config.toml
d_model = 128
head_dim = 64
d_mlp = 256
norm_eps = 1e-06
rope_base = 10000.0
init = "trunc"
seq_len = 1024
train_tokens = 124900000
dataset = "wikipedia_en"
Each number is 50 + 10 x the weight over its row's rms, rounded and kept within 0 to 99. Layers, rows and columns count from 0. The size before them is the row's rms in percent of the matrix's.

# layer 5 attention query, 128x128, rms 0.0972, rows 83-110, columns 0-127
100:47 64 65 42 46 52 60 31 55 56 58 44 72 50 52 52 41 55 30 31 45 62 46 42 54 51 44 37 48 35 49 65 43 50 33 61 39 49 55 30 57 58 61 24 47 49 52 42 65 59 57 65 50 70 40 43 50 25 73 56 64 62 58 47 60 38 46 45 57 55 46 43 46 54 47 49 57 52 45 45 47 37 27 60 55 60 66 67 60 61 58 35 34 49 54 59 50 52 32 48 50 62 61 55 51 54 48 45 46 44 30 44 48 50 48 50 61 63 52 42 50 47 56 36 45 45 48 50
129:70 65 60 41 68 43 56 39 40 46 52 61 34 55 59 55 42 24 47 42 34 61 46 51 40 39 53 33 71 43 41 42 35 66 59 59 50 44 50 59 53 46 46 46 36 54 36 40 46 42 46 59 55 37 56 57 59 55 64 42 54 37 57 46 55 54 49 55 45 46 39 51 41 55 59 55 67 40 39 50 50 55 68 45 49 31 55 41 52 53 27 48 53 50 56 43 51 46 48 57 55 53 28 55 54 46 40 29 52 49 47 57 43 51 37 47 42 38 59 77 55 31 68 40 67 48 58 50
127:68 65 60 40 48 43 42 34 45 50 44 47 37 52 49 49 48 32 48 58 35 55 37 52 53 47 56 40 88 53 45 57 58 35 40 63 49 45 58 57 60 67 31 45 62 49 45 44 62 49 31 48 55 36 58 72 50 37 48 52 48 48 50 54 51 35 62 42 49 44 24 43 38 46 54 55 53 49 38 46 42 52 61 49 61 38 50 62 56 52 29 51 63 57 46 54 52 50 53 59 59 52 29 58 46 43 58 37 44 51 47 70 63 43 58 42 47 50 37 59 47 53 64 31 48 37 50 54
161:47 37 34 54 57 53 48 47 48 41 54 41 60 51 55 56 59 50 38 45 46 55 42 42 48 38 42 63 52 54 51 59 45 43 51 59 39 41 50 47 55 47 34 39 51 34 47 49 66 64 54 39 39 59 59 50 52 44 54 65 49 44 50 51 56 55 55 51 46 49 73 46 40 60 25 61 48 34 61 39 52 47 40 38 62 61 39 40 52 62 56 54 52 36 58 41 14 55 55 68 38 65 73 53 41 32 38 50 45 45 53 34 57 49 51 58 54 49 49 22 68 58 57 36 47 54 34 38
164:49 63 56 36 33 42 57 64 42 47 44 45 53 43 64 62 49 48 56 55 55 49 70 24 49 42 71 57 54 60 52 54 61 40 42 45 33 46 48 53 58 52 65 60 47 56 62 48 48 57 62 43 54 55 54 66 39 52 44 42 67 60 48 51 58 46 37 30 32 60 61 46 58 62 50 48 45 46 37 61 48 52 37 57 40 56 46 52 32 44 54 37 63 63 39 55 53 29 51 51 56 60 72 38 54 54 51 76 34 45 36 66 65 41 49 49 50 50 45 60 32 61 60 39 51 56 55 47
168:56 62 49 58 48 53 58 48 40 53 46 57 55 59 55 48 49 33 56 65 62 47 54 35 41 55 44 51 44 39 55 40 46 49 57 59 45 58 63 63 49 55 39 47 35 58 50 53 52 55 71 40 62 48 56 47 51 39 65 58 53 47 48 37 47 61 60 45 47 45 48 30 55 68 59 77 63 48 53 47 65 42 47 49 45 50 59 63 64 38 41 50 47 47 63 45 37 18 29 48 59 72 45 41 44 59 36 71 62 44 49 56 37 78 51 34 49 52 53 57 53 49 65 64 55 58 51 61
171:55 60 47 64 44 49 62 43 46 64 30 47 53 13 45 38 57 42 71 56 50 41 62 58 22 56 48 47 56 45 66 53 42 56 67 54 47 38 64 59 37 52 39 48 55 49 60 51 63 64 47 40 45 61 59 28 44 44 58 48 42 52 38 33 52 45 40 46 65 43 69 67 47 51 40 57 41 61 71 42 45 48 57 50 50 46 45 49 56 47 51 42 62 54 38 39 68 48 34 59 44 48 42 49 42 54 64 41 55 52 53 54 54 51 57 55 41 66 53 50 59 41 39 55 49 54 70 44
163:49 30 51 59 60 53 44 47 56 44 60 26 52 49 56 53 55 44 41 51 50 56 39 48 40 65 66 44 45 52 63 38 48 62 63 58 43 56 60 32 25 48 42 42 56 69 51 59 41 58 56 35 67 50 50 60 50 27 43 49 52 40 41 44 59 69 61 45 55 44 60 55 45 44 53 34 62 55 35 44 54 52 49 53 35 57 60 29 35 54 45 40 59 42 42 38 52 51 48 63 54 41 52 39 66 64 36 53 35 48 46 64 54 47 54 56 55 59 64 51 61 58 50 54 42 44 75 27
174:50 56 43 33 35 50 55 58 45 57 54 51 41 39 47 45 38 41 61 32 66 44 43 52 43 73 33 55 65 55 55 61 50 38 47 60 53 64 32 45 34 60 52 53 52 42 45 50 45 43 56 65 58 69 40 68 43 49 45 40 68 56 46 50 40 50 63 61 63 47 44 48 57 53 31 56 68 57 51 47 51 47 69 63 52 69 45 61 41 56 65 77 41 57 48 70 42 49 51 48 50 48 35 47 50 42 40 54 47 44 69 38 59 58 59 66 35 49 36 43 49 58 53 53 46 57 53 61
154:60 41 49 42 58 60 43 54 41 51 56 48 34 69 59 53 63 51 51 46 49 42 59 46 52 81 57 56 62 32 40 42 28 52 47 35 31 46 43 58 39 53 57 46 46 48 32 59 48 35 26 35 53 78 43 57 37 43 51 50 60 47 56 47 43 60 45 47 42 55 31 48 49 49 46 42 54 51 40 54 56 63 63 49 41 58 45 49 54 31 48 48 49 67 53 45 57 40 49 50 42 58 51 57 54 60 50 57 40 76 39 63 48 49 57 39 40 81 50 41 56 45 53 53 61 48 53 43
172:44 42 42 67 49 58 33 57 47 56 55 57 60 54 61 60 50 51 44 47 41 48 25 26 50 43 57 66 39 55 73 74 60 45 58 45 61 64 51 57 59 51 49 56 55 39 39 66 48 48 38 39 38 33 46 47 41 55 59 28 52 48 52 47 52 57 43 53 48 44 37 42 51 56 35 48 72 57 52 30 57 42 36 29 33 48 64 46 67 46 68 35 45 45 47 58 51 60 50 45 45 44 34 62 63 45 58 61 52 41 41 47 40 39 57 49 50 61 52 57 49 58 52 53 37 57 43 59
169:59 52 59 55 73 53 48 67 34 60 39 54 64 42 68 48 34 44 35 57 38 53 51 61 51 29 69 51 49 32 47 32 61 50 49 33 64 48 49 47 51 33 53 60 55 44 48 43 49 34 46 47 29 52 56 31 48 34 52 47 45 67 62 45 41 53 40 67 54 40 41 48 46 53 43 64 43 46 28 54 49 43 63 66 44 41 35 60 37 56 57 60 50 48 59 53 54 31 52 50 45 60 48 44 67 52 56 44 44 30 52 50 56 65 52 55 52 54 41 37 51 32 53 60 36 54 46 52
169:38 50 42 47 71 60 52 69 35 34 45 58 39 65 39 62 47 48 43 47 37 50 70 57 62 41 36 53 45 62 52 37 50 35 59 61 49 56 65 49 41 49 45 44 58 43 61 40 55 57 46 44 44 58 31 51 55 58 49 60 54 51 57 56 53 62 42 52 46 49 50 43 63 49 43 44 58 65 46 42 44 35 57 59 37 60 53 50 50 81 61 68 51 60 38 45 56 47 59 57 37 53 52 59 62 52 67 48 67 58 45 70 46 54 80 60 60 42 47 65 38 61 48 57 51 41 54 38
041:56 35 65 74 34 49 52 57 39 48 62 47 72 49 47 64 51 50 45 39 64 59 80 53 59 33 40 47 46 42 48 52 32 48 50 59 59 46 51 50 39 46 56 56 51 50 38 56 65 48 64 50 48 58 47 37 54 61 50 48 48 39 55 68 43 45 71 54 29 53 51 45 65 44 40 63 54 56 49 62 44 46 44 59 58 61 50 64 53 42 54 51 49 49 53 35 67 69 31 53 49 58 38 45 61 57 65 64 45 49 42 54 59 39 44 53 28 53 40 53 37 33 53 53 30 46 50 46
041:36 48 65 43 54 45 47 50 48 46 51 51 49 56 62 56 38 49 39 40 62 54 70 61 63 42 27 69 34 63 45 58 34 53 53 45 47 42 46 42 48 33 57 33 73 68 31 52 52 63 49 50 53 57 41 44 51 47 36 56 41 45 78 56 55 63 65 54 42 65 50 55 58 49 36 49 42 42 59 52 44 52 58 59 63 53 46 58 65 67 54 47 54 61 59 32 50 53 39 59 50 57 43 43 44 45 54 51 52 58 28 49 55 45 46 49 52 61 38 62 53 42 56 56 28 71 35 45
035:43 46 58 63 30 45 49 48 58 36 44 38 67 65 41 40 54 50 40 41 62 47 67 51 45 47 48 56 40 59 32 58 40 41 57 60 30 41 57 38 51 39 45 45 62 47 46 29 40 62 26 64 57 71 58 51 38 46 51 67 57 66 50 46 53 44 58 53 44 49 52 53 48 55 62 59 32 39 63 52 56 63 56 61 49 40 66 50 47 55 36 44 51 53 56 43 54 48 32 43 65 64 45 34 58 47 31 50 58 54 46 42 57 41 40 44 49 47 42 75 52 37 37 48 33 59 51 55
036:54 46 50 49 55 64 38 49 44 68 48 55 44 51 63 49 68 28 38 56 64 54 61 36 52 47 62 52 37 48 67 60 52 41 28 55 36 65 56 50 42 59 62 55 40 46 50 50 51 50 66 50 54 41 42 32 34 76 64 49 37 39 35 46 49 39 50 35 47 55 60 52 62 43 55 43 43 52 30 45 57 67 39 55 41 50 38 47 54 64 54 65 45 58 38 47 48 51 53 32 51 59 46 49 54 54 47 49 55 44 53 53 46 63 53 45 62 39 65 38 35 56 68 54 32 24 59 48
047:52 50 50 42 60 48 36 59 47 60 40 53 41 33 64 40 46 29 70 62 41 49 33 45 37 53 53 37 60 38 48 49 68 45 45 54 51 62 44 41 46 79 55 64 55 48 56 55 53 50 52 45 45 47 54 56 41 66 57 50 53 50 31 58 62 49 44 57 64 35 40 43 44 54 48 36 68 52 52 53 63 50 47 50 46 44 54 43 51 53 65 47 47 28 30 41 51 33 70 31 49 51 57 42 48 28 56 52 41 48 71 60 44 50 52 41 59 41 59 50 51 56 32 35 52 29 58 41
047:33 49 52 43 59 34 47 55 61 46 52 51 39 51 56 42 40 45 61 60 43 56 29 45 40 54 53 40 44 34 52 62 55 58 46 54 62 59 53 55 62 65 65 52 51 59 69 43 50 54 50 46 34 37 40 51 72 62 58 53 59 58 30 46 54 55 57 20 49 40 39 55 48 49 61 43 48 35 46 39 33 34 32 53 50 59 52 38 52 51 52 48 59 36 52 46 46 17 51 32 41 43 41 46 51 43 44 37 46 53 56 46 46 51 54 55 57 43 48 27 55 57 37 35 57 29 49 60
045:61 55 46 36 54 25 42 52 38 43 64 51 47 51 45 40 48 50 63 53 46 54 49 45 54 66 48 46 59 44 58 56 62 46 55 44 54 58 58 48 63 73 37 47 46 64 49 30 50 46 37 48 53 36 49 37 54 58 65 40 70 58 43 57 54 49 21 60 72 38 51 57 38 48 60 38 42 46 44 30 55 40 36 51 55 43 47 53 39 68 48 43 53 36 34 62 27 29 47 55 52 53 58 58 62 50 38 45 52 31 49 45 47 61 48 36 50 56 48 48 51 46 47 33 61 31 42 47
051:52 37 47 52 39 43 43 38 55 56 58 39 61 58 43 59 54 67 52 44 49 53 59 63 54 40 37 66 48 70 39 42 45 37 51 54 61 35 54 65 45 40 40 46 54 59 58 57 66 64 58 61 64 54 53 48 50 23 33 43 61 57 69 49 45 41 67 59 41 59 69 39 65 56 61 55 45 63 65 42 46 58 59 64 47 56 59 49 52 49 50 52 45 61 71 52 62 55 49 39 42 48 37 48 61 55 69 69 56 66 45 33 52 38 53 52 65 44 32 40 52 53 63 42 55 54 52 47
054:49 57 71 57 53 41 38 63 44 58 48 69 43 49 58 46 52 34 50 62 40 44 43 42 46 72 60 47 53 46 59 46 52 56 55 46 48 57 36 32 52 62 65 40 56 44 43 27 50 49 46 59 39 47 45 45 49 66 51 50 39 64 20 59 57 67 40 49 53 37 46 47 33 51 50 59 56 75 60 54 49 40 45 45 64 54 56 45 55 39 40 54 65 41 39 52 50 44 54 51 40 32 64 51 55 49 42 47 39 36 56 41 57 39 40 45 54 56 70 45 24 47 47 40 31 48 51 42
064:57 59 51 57 52 33 38 53 57 55 56 40 41 46 50 43 58 51 36 43 56 44 41 61 49 58 47 42 52 44 47 45 45 54 45 51 63 42 53 35 58 69 26 41 55 47 37 46 38 36 44 56 44 47 58 55 62 63 66 36 51 56 39 47 63 60 24 46 60 56 49 57 48 45 59 38 47 53 43 48 51 49 42 56 60 35 37 56 51 53 42 67 76 29 25 55 39 26 49 66 51 61 65 43 54 48 30 53 56 47 56 51 42 70 62 43 52 56 48 50 54 53 59 32 37 38 53 58
046:49 49 42 42 36 29 41 57 52 44 46 36 45 58 42 52 58 49 63 47 51 49 43 46 55 57 44 48 47 46 44 63 35 51 57 51 62 37 33 50 63 55 46 47 45 45 48 41 50 52 52 25 40 39 62 44 31 46 53 51 53 36 49 69 43 48 39 38 72 66 40 52 56 32 57 47 45 47 35 30 48 42 49 44 48 39 31 45 47 31 51 55 57 39 31 54 43 44 54 43 51 71 44 41 54 39 39 57 59 44 74 43 46 46 70 55 50 64 51 47 42 54 53 42 70 25 41 38
064:40 44 54 43 49 37 58 34 42 44 47 52 52 55 57 37 60 53 47 50 47 45 51 50 54 48 38 37 41 41 54 72 78 41 49 47 36 34 61 52 44 50 61 60 58 60 53 53 48 53 49 40 53 57 44 52 48 29 46 54 44 45 63 58 58 55 55 68 60 63 50 59 56 52 47 59 51 45 51 46 61 34 40 57 57 62 65 68 47 51 42 39 49 57 55 44 53 72 51 51 31 58 26 61 53 49 53 47 39 54 37 57 68 42 44 57 50 46 30 80 31 40 24 58 61 60 54 53
047:46 44 51 59 59 59 53 76 56 54 35 58 42 51 68 57 33 31 54 46 48 41 38 41 43 44 54 60 44 52 50 54 44 49 55 47 37 64 37 45 57 39 62 59 51 32 46 60 53 50 49 40 42 60 43 50 59 56 55 37 50 49 52 29 51 45 50 36 57 63 49 22 27 36 43 47 55 44 58 64 40 51 39 44 55 59 46 72 56 50 44 34 56 34 31 37 34 40 34 58 42 53 50 49 29 48 45 61 52 65 35 54 36 46 60 47 41 50 65 58 63 50 49 43 51 38 49 54
052:53 55 42 55 35 25 51 53 35 56 41 53 32 62 47 51 38 58 36 44 47 32 37 67 56 51 58 66 48 56 54 48 74 45 69 41 41 37 70 57 43 61 56 59 52 63 40 62 31 37 45 49 48 57 51 50 62 30 52 49 45 48 60 69 61 64 53 45 44 35 53 53 50 64 59 55 46 37 50 48 62 42 65 46 62 49 63 46 42 68 33 43 45 54 44 61 49 48 67 56 40 39 46 61 48 56 46 60 49 55 40 41 63 63 44 63 60 48 45 53 65 50 42 63 50 49 47 65
060:48 40 33 57 47 51 58 43 56 72 66 43 30 47 51 56 50 58 38 39 41 33 51 64 41 53 44 42 45 38 53 48 56 56 45 67 64 61 62 55 36 66 51 48 51 57 58 60 43 33 42 51 44 47 52 41 51 59 48 31 57 41 47 39 53 59 44 32 39 58 41 57 59 53 68 51 40 71 37 49 54 49 57 67 78 44 62 50 45 47 54 49 59 38 42 53 60 40 57 60 59 41 54 52 59 72 48 64 46 61 52 51 40 65 43 66 67 44 31 52 56 54 55 37 46 46 58 64
# layer 5 attention key, 128x128, rms 0.101, rows 83-109, columns 0-127
091:55 49 38 64 42 65 58 38 53 77 54 40 47 70 53 61 35 37 34 55 53 47 33 34 40 50 45 50 55 43 49 42 48 59 62 46 74 35 52 41 44 59 54 48 37 52 42 49 52 58 54 56 49 41 44 60 62 61 36 53 59 44 35 57 55 59 56 43 55 59 41 64 56 66 47 74 30 47 19 45 42 55 38 63 55 54 59 52 49 62 47 54 56 57 47 57 69 47 47 47 47 68 48 50 31 65 38 65 57 43 58 51 58 40 60 51 38 51 46 53 43 55 53 37 50 40 54 39
135:64 33 36 60 54 39 56 70 49 51 59 44 49 51 49 61 54 52 54 60 32 70 55 48 37 49 47 64 51 51 50 47 31 67 46 40 56 55 41 44 61 51 51 67 45 29 39 41 58 48 62 62 42 49 59 45 58 57 49 43 59 55 50 46 45 41 57 58 46 50 66 61 61 58 56 62 39 54 36 53 44 60 55 50 54 53 60 51 70 67 50 39 66 42 44 48 44 65 53 54 57 55 59 44 52 56 63 57 46 57 65 63 38 41 43 45 40 72 46 72 45 50 49 55 86 65 54 62
137:44 57 64 72 59 46 50 29 35 36 78 51 50 16 53 52 35 30 66 57 45 43 38 50 75 62 55 44 65 50 42 45 59 58 63 67 47 49 51 54 43 47 60 64 47 57 48 50 43 58 45 53 53 50 44 59 43 47 69 50 49 49 61 59 56 43 56 53 55 54 55 53 49 53 47 47 59 40 40 43 42 55 44 41 42 58 45 50 60 54 42 56 57 58 48 69 57 54 52 38 66 67 65 46 56 46 72 61 65 58 32 51 54 47 62 43 54 46 36 42 61 43 49 44 35 45 47 40
161:56 60 47 50 37 31 39 50 66 66 63 53 35 39 42 50 53 55 54 33 46 65 58 57 32 45 43 55 60 56 43 44 46 35 64 44 44 45 46 53 62 31 58 51 53 41 51 66 68 56 44 70 45 45 51 51 59 52 53 76 64 40 51 42 48 69 38 54 50 46 53 43 36 47 49 48 30 35 49 55 61 55 48 40 46 62 64 40 60 60 45 39 31 42 57 40 57 54 44 63 55 63 54 41 69 51 53 49 38 42 42 71 56 44 50 44 44 68 49 51 36 67 36 57 55 58 49 38
163:64 53 38 56 38 48 64 75 28 45 45 43 56 64 62 34 42 40 42 63 64 51 54 53 45 59 60 45 56 45 69 56 38 36 66 57 55 74 46 44 61 55 46 54 55 51 62 36 53 53 45 60 60 46 47 52 37 54 62 68 55 51 62 38 61 54 42 37 44 53 47 50 44 39 50 50 43 45 42 59 55 52 46 48 57 47 41 45 44 28 68 50 54 53 39 53 53 60 43 48 67 42 58 52 66 35 50 49 62 53 33 49 58 47 48 54 72 46 42 73 70 49 49 27 49 53 47 57
156:53 28 60 53 45 34 57 50 46 58 37 35 50 57 73 41 52 35 48 62 49 59 43 50 37 53 38 61 51 40 44 56 46 56 44 52 53 52 65 43 55 59 46 47 55 45 58 71 33 64 44 59 59 45 29 40 67 63 62 47 42 56 43 57 39 54 52 39 43 47 56 20 33 51 52 55 42 47 67 49 68 62 56 59 42 25 60 59 36 53 56 45 42 47 35 52 51 45 44 33 52 72 49 50 58 52 55 58 61 49 49 52 61 47 47 49 38 43 46 38 52 66 35 57 64 61 40 54
167:57 38 67 39 33 73 65 39 43 46 50 47 44 49 37 41 58 40 49 57 42 58 62 53 26 61 63 60 49 52 68 59 48 42 44 50 58 40 56 63 64 39 42 41 61 58 29 52 51 37 57 46 64 42 40 42 48 55 58 57 53 45 40 45 57 41 50 65 48 47 74 34 48 62 50 51 54 45 43 35 53 40 61 55 57 61 39 67 43 57 54 36 41 35 52 54 59 47 55 52 46 48 55 59 37 56 51 33 46 68 45 59 26 26 62 63 42 54 51 47 49 37 45 50 55 39 40 61
163:52 46 43 52 47 42 44 51 50 27 69 51 35 43 59 52 40 63 58 57 57 55 44 62 43 64 73 45 58 40 47 37 45 56 45 48 49 56 48 49 39 50 40 40 54 52 50 48 60 52 54 65 56 47 64 54 58 48 40 49 48 50 62 45 45 61 55 62 40 54 52 34 53 56 44 60 35 53 46 36 68 39 37 40 40 44 65 70 58 66 71 53 74 39 41 76 52 48 50 33 35 30 50 38 44 50 42 46 42 48 55 55 50 34 51 53 49 39 61 63 70 47 47 62 43 54 69 34
170:28 53 78 49 40 58 58 64 47 55 49 50 33 50 48 41 45 55 58 33 36 66 35 61 53 53 33 49 41 40 35 59 54 57 74 54 62 64 57 68 51 38 38 55 52 40 27 52 40 60 65 53 45 44 51 71 51 55 45 42 64 65 43 67 56 43 53 60 52 43 63 48 50 51 51 56 38 38 49 58 62 52 38 48 38 59 41 51 43 44 60 50 48 60 65 40 52 57 56 57 60 48 56 60 42 41 48 48 43 53 59 39 49 65 52 37 56 65 42 74 56 52 52 46 44 47 66 38
152:59 50 40 48 48 52 46 65 58 41 48 52 35 35 50 62 88 53 56 56 37 43 39 58 39 47 61 68 44 35 47 58 42 65 49 57 49 48 66 58 51 56 38 33 68 42 60 43 69 49 57 44 49 49 37 58 39 60 48 34 58 54 59 56 43 58 34 61 43 66 34 51 46 42 56 57 53 50 58 53 54 35 63 56 44 58 39 46 54 46 66 44 48 69 54 63 52 51 42 41 33 58 55 56 49 56 54 30 57 48 43 51 71 54 34 29 60 46 52 36 49 48 44 55 45 59 47 42
168:50 67 37 49 53 33 43 54 54 40 39 52 56 44 69 33 56 36 36 50 61 61 43 39 62 40 61 33 74 49 46 60 38 45 42 48 49 40 56 46 47 41 64 35 71 52 49 61 40 49 51 36 43 57 41 63 30 62 46 48 52 44 53 50 48 46 51 40 44 48 72 50 37 68 46 36 56 59 48 50 57 46 46 47 52 47 33 57 54 59 47 48 38 62 53 59 58 43 49 43 55 32 38 54 50 60 69 62 53 42 63 33 27 61 64 55 58 60 63 63 44 54 40 60 60 54 49 36
167:65 73 45 52 54 45 43 76 46 51 64 39 59 66 34 52 32 45 51 52 54 41 48 61 18 53 37 57 43 54 49 52 50 58 50 41 61 64 56 45 56 43 52 50 71 40 47 31 36 30 57 45 40 45 50 57 39 33 57 65 32 42 52 48 41 47 64 53 49 56 64 60 50 53 57 44 59 44 52 41 49 48 58 58 40 49 42 54 60 53 52 30 59 46 61 58 32 42 55 60 38 48 58 30 53 52 71 50 52 61 51 45 64 49 49 45 43 62 41 42 36 36 59 46 52 47 49 42
169:42 61 58 58 67 51 49 48 59 43 34 49 62 59 58 69 45 39 89 48 56 46 48 51 38 48 47 42 45 46 60 54 37 35 64 44 37 62 63 53 65 68 46 57 58 45 34 57 43 69 55 54 52 62 55 40 55 44 44 61 51 39 73 41 42 50 52 66 44 58 59 59 57 39 50 45 50 51 35 48 56 56 47 38 54 53 58 65 49 48 55 54 54 56 46 43 57 45 58 61 46 60 53 75 60 49 52 42 57 49 77 58 52 52 48 55 60 43 70 43 42 65 55 44 45 42 42 30
033:45 63 34 33 54 43 52 34 40 45 46 67 41 50 55 47 49 38 48 60 57 53 33 45 43 48 48 64 51 63 46 45 70 46 51 59 46 62 66 47 44 62 50 38 72 56 63 55 49 49 50 57 54 54 46 68 49 46 58 63 46 60 55 40 52 28 40 48 82 37 40 54 52 49 56 55 44 49 31 44 56 58 74 40 38 46 62 38 50 59 47 38 55 54 45 41 38 30 53 51 59 36 65 46 52 46 48 51 55 46 52 42 41 63 62 58 66 54 67 46 55 64 38 44 64 61 51 35
031:64 54 51 68 26 70 53 46 38 73 40 65 60 44 57 55 46 55 55 56 58 53 41 48 59 59 57 55 56 59 47 57 43 52 30 45 55 78 58 50 46 55 35 43 47 50 54 29 54 41 46 45 52 56 37 45 51 47 65 53 53 43 40 53 30 43 50 44 45 36 48 47 49 71 51 48 55 54 26 52 47 48 27 44 35 52 67 52 56 54 52 31 43 69 47 56 46 44 59 37 54 45 35 57 49 46 55 49 35 61 61 52 53 44 50 59 66 51 49 46 31 41 37 50 59 59 63 35
036:47 59 45 40 36 51 59 61 34 67 47 57 47 40 51 55 54 49 45 58 40 52 42 67 66 49 45 50 61 30 58 34 56 61 50 50 67 51 49 43 38 43 38 37 39 63 47 59 61 44 55 44 59 44 41 52 67 46 58 66 49 30 48 36 29 60 49 52 56 59 58 81 69 39 45 40 66 48 69 38 54 50 49 38 47 33 46 44 36 48 53 50 48 60 55 55 38 45 52 47 28 47 52 53 54 57 67 38 32 41 51 48 51 54 55 54 54 65 61 44 50 52 53 48 49 49 66 28
034:56 42 63 43 69 39 58 44 48 28 48 56 43 39 63 47 34 42 60 40 47 43 57 34 58 55 45 36 51 63 45 36 52 62 53 37 49 41 56 57 49 59 57 59 45 50 38 45 59 56 39 42 41 69 54 57 49 30 49 51 56 63 48 54 46 58 54 70 62 54 58 35 32 34 43 68 51 71 63 55 44 49 58 36 37 38 54 47 50 39 65 58 54 40 45 40 43 39 53 51 36 63 46 38 47 61 65 52 47 60 39 45 42 39 37 40 43 28 60 41 49 31 44 35 60 47 46 51
039:63 43 45 51 47 42 59 49 57 49 58 42 54 60 35 62 35 65 50 54 50 51 52 48 48 49 55 45 39 47 42 53 35 39 47 30 53 48 62 64 44 40 41 59 37 46 38 49 52 54 59 51 39 62 60 43 40 72 47 36 43 68 71 43 45 57 57 22 52 76 54 43 40 56 45 56 50 53 58 55 47 40 46 51 57 55 28 55 57 60 40 62 40 55 40 67 59 46 30 72 46 46 59 63 42 65 31 41 58 48 37 52 45 53 23 49 49 57 38 47 47 44 51 62 53 49 51 61
044:72 57 33 43 50 53 45 37 57 66 48 61 43 60 44 62 47 53 43 47 47 59 51 37 59 46 52 55 49 74 47 68 49 36 54 48 56 67 44 50 50 58 38 44 43 56 24 51 63 45 31 51 54 44 45 36 20 40 44 39 49 60 59 39 54 58 47 48 40 68 57 46 48 56 45 43 53 67 48 56 54 63 54 51 46 46 38 58 40 48 44 50 44 58 58 54 58 80 56 62 63 60 70 56 46 56 46 37 57 56 61 54 47 66 47 57 58 64 37 57 43 47 43 64 58 68 41 47
049:54 50 51 58 50 52 53 34 52 80 49 62 40 44 55 58 63 46 45 36 45 44 49 70 55 44 51 54 48 50 60 38 47 60 57 48 44 63 26 37 52 39 45 44 59 45 52 69 53 47 55 50 61 51 44 53 47 52 50 50 47 58 58 22 56 53 39 53 12 56 53 55 49 57 41 47 70 62 47 52 43 48 46 56 53 57 46 44 43 41 22 57 35 49 61 54 55 53 38 50 58 31 75 58 47 50 55 44 43 58 69 60 43 55 60 60 57 55 45 32 52 66 48 59 38 56 47 57
045:43 64 59 58 54 60 47 50 52 42 43 60 50 48 58 12 56 47 52 68 58 48 45 22 40 43 56 50 50 49 52 59 64 49 50 37 38 64 48 43 44 53 54 67 68 56 47 48 53 53 39 33 44 38 50 55 49 53 48 66 44 30 36 76 32 44 62 44 60 44 45 47 34 53 35 61 41 45 46 64 48 41 53 45 65 46 58 56 41 41 49 43 56 65 39 49 35 46 76 47 55 53 46 44 49 43 40 45 40 31 47 37 51 56 47 44 47 57 67 62 53 44 43 38 48 49 55 44
055:44 59 48 35 46 41 40 48 48 53 52 21 43 52 36 72 62 65 67 48 58 49 57 62 50 32 40 60 56 53 29 48 43 44 44 55 55 40 45 50 64 35 25 33 51 56 58 56 46 38 60 60 64 57 58 51 52 65 42 39 66 40 62 39 57 39 38 54 55 47 45 54 58 60 55 55 50 28 61 37 40 74 55 44 51 42 64 51 62 59 59 50 45 50 61 54 57 38 31 58 61 54 52 43 60 57 52 59 49 70 56 56 52 50 54 55 56 44 33 48 61 55 58 56 64 61 53 51
044:55 44 42 72 32 54 61 39 38 70 55 47 45 50 45 58 71 57 66 38 54 43 65 59 50 51 53 49 46 53 57 56 45 60 57 55 50 56 27 49 61 43 62 40 39 54 62 54 58 60 43 36 68 50 37 51 34 45 44 48 47 54 66 50 53 64 43 53 21 56 62 71 64 65 52 40 60 53 48 49 45 66 48 63 39 65 45 52 50 34 42 46 37 42 69 49 57 39 34 45 56 46 59 58 42 47 60 48 62 44 50 57 35 47 60 54 40 45 35 47 38 66 57 56 53 55 41 41
053:65 58 47 66 69 51 51 46 46 70 62 69 49 56 68 34 47 44 44 40 46 49 48 60 47 51 47 37 47 59 51 48 66 57 38 50 47 58 44 38 51 68 27 45 43 53 45 46 52 61 51 51 49 48 41 55 46 47 63 40 55 73 51 34 61 53 58 70 27 51 61 44 49 53 40 27 47 55 46 54 69 51 51 70 54 49 50 49 55 57 51 43 44 41 54 31 58 49 36 58 64 32 71 61 40 57 52 51 45 40 38 37 46 62 44 43 50 52 55 46 63 56 43 45 32 43 44 70
056:48 55 52 48 61 50 47 62 54 33 35 63 48 57 53 38 49 55 40 49 49 55 58 43 43 40 52 56 50 41 58 47 52 43 53 46 43 30 50 62 42 63 48 69 62 58 44 58 54 43 36 38 34 45 66 59 58 44 55 48 50 27 45 74 37 52 59 43 52 46 50 56 43 45 43 58 32 49 30 58 65 60 71 27 40 53 44 69 46 55 54 39 71 44 33 54 37 61 64 58 63 54 51 32 45 51 26 47 57 41 53 44 54 57 40 53 45 57 63 65 46 51 44 50 63 44 60 61
053:66 52 45 44 48 28 48 60 48 49 59 39 38 44 41 61 66 40 57 44 41 56 64 74 52 43 48 65 66 51 44 33 42 61 56 45 54 43 34 37 58 49 40 41 62 56 57 48 51 44 63 65 51 56 43 36 44 69 54 47 46 56 44 27 53 62 36 63 32 59 49 48 57 55 44 46 57 48 62 42 49 49 50 46 55 44 48 31 52 34 46 58 38 53 67 38 47 41 42 66 66 24 62 65 61 59 69 50 45 49 62 53 50 54 61 49 68 61 39 42 59 57 48 60 41 53 51 47
062:51 57 48 49 75 69 41 50 54 47 37 54 48 46 48 40 40 47 30 50 55 50 43 36 40 55 50 29 37 37 63 52 50 40 49 36 47 38 53 66 43 55 55 60 37 57 44 55 58 49 45 37 50 39 56 50 42 56 54 54 39 45 47 69 46 47 49 44 55 62 45 41 34 38 62 61 51 59 55 57 75 70 59 40 60 53 46 64 47 51 60 45 68 35 34 50 53 60 52 46 33 73 44 48 52 53 24 51 44 39 31 54 53 60 54 56 32 39 56 47 35 45 39 50 49 55 65 42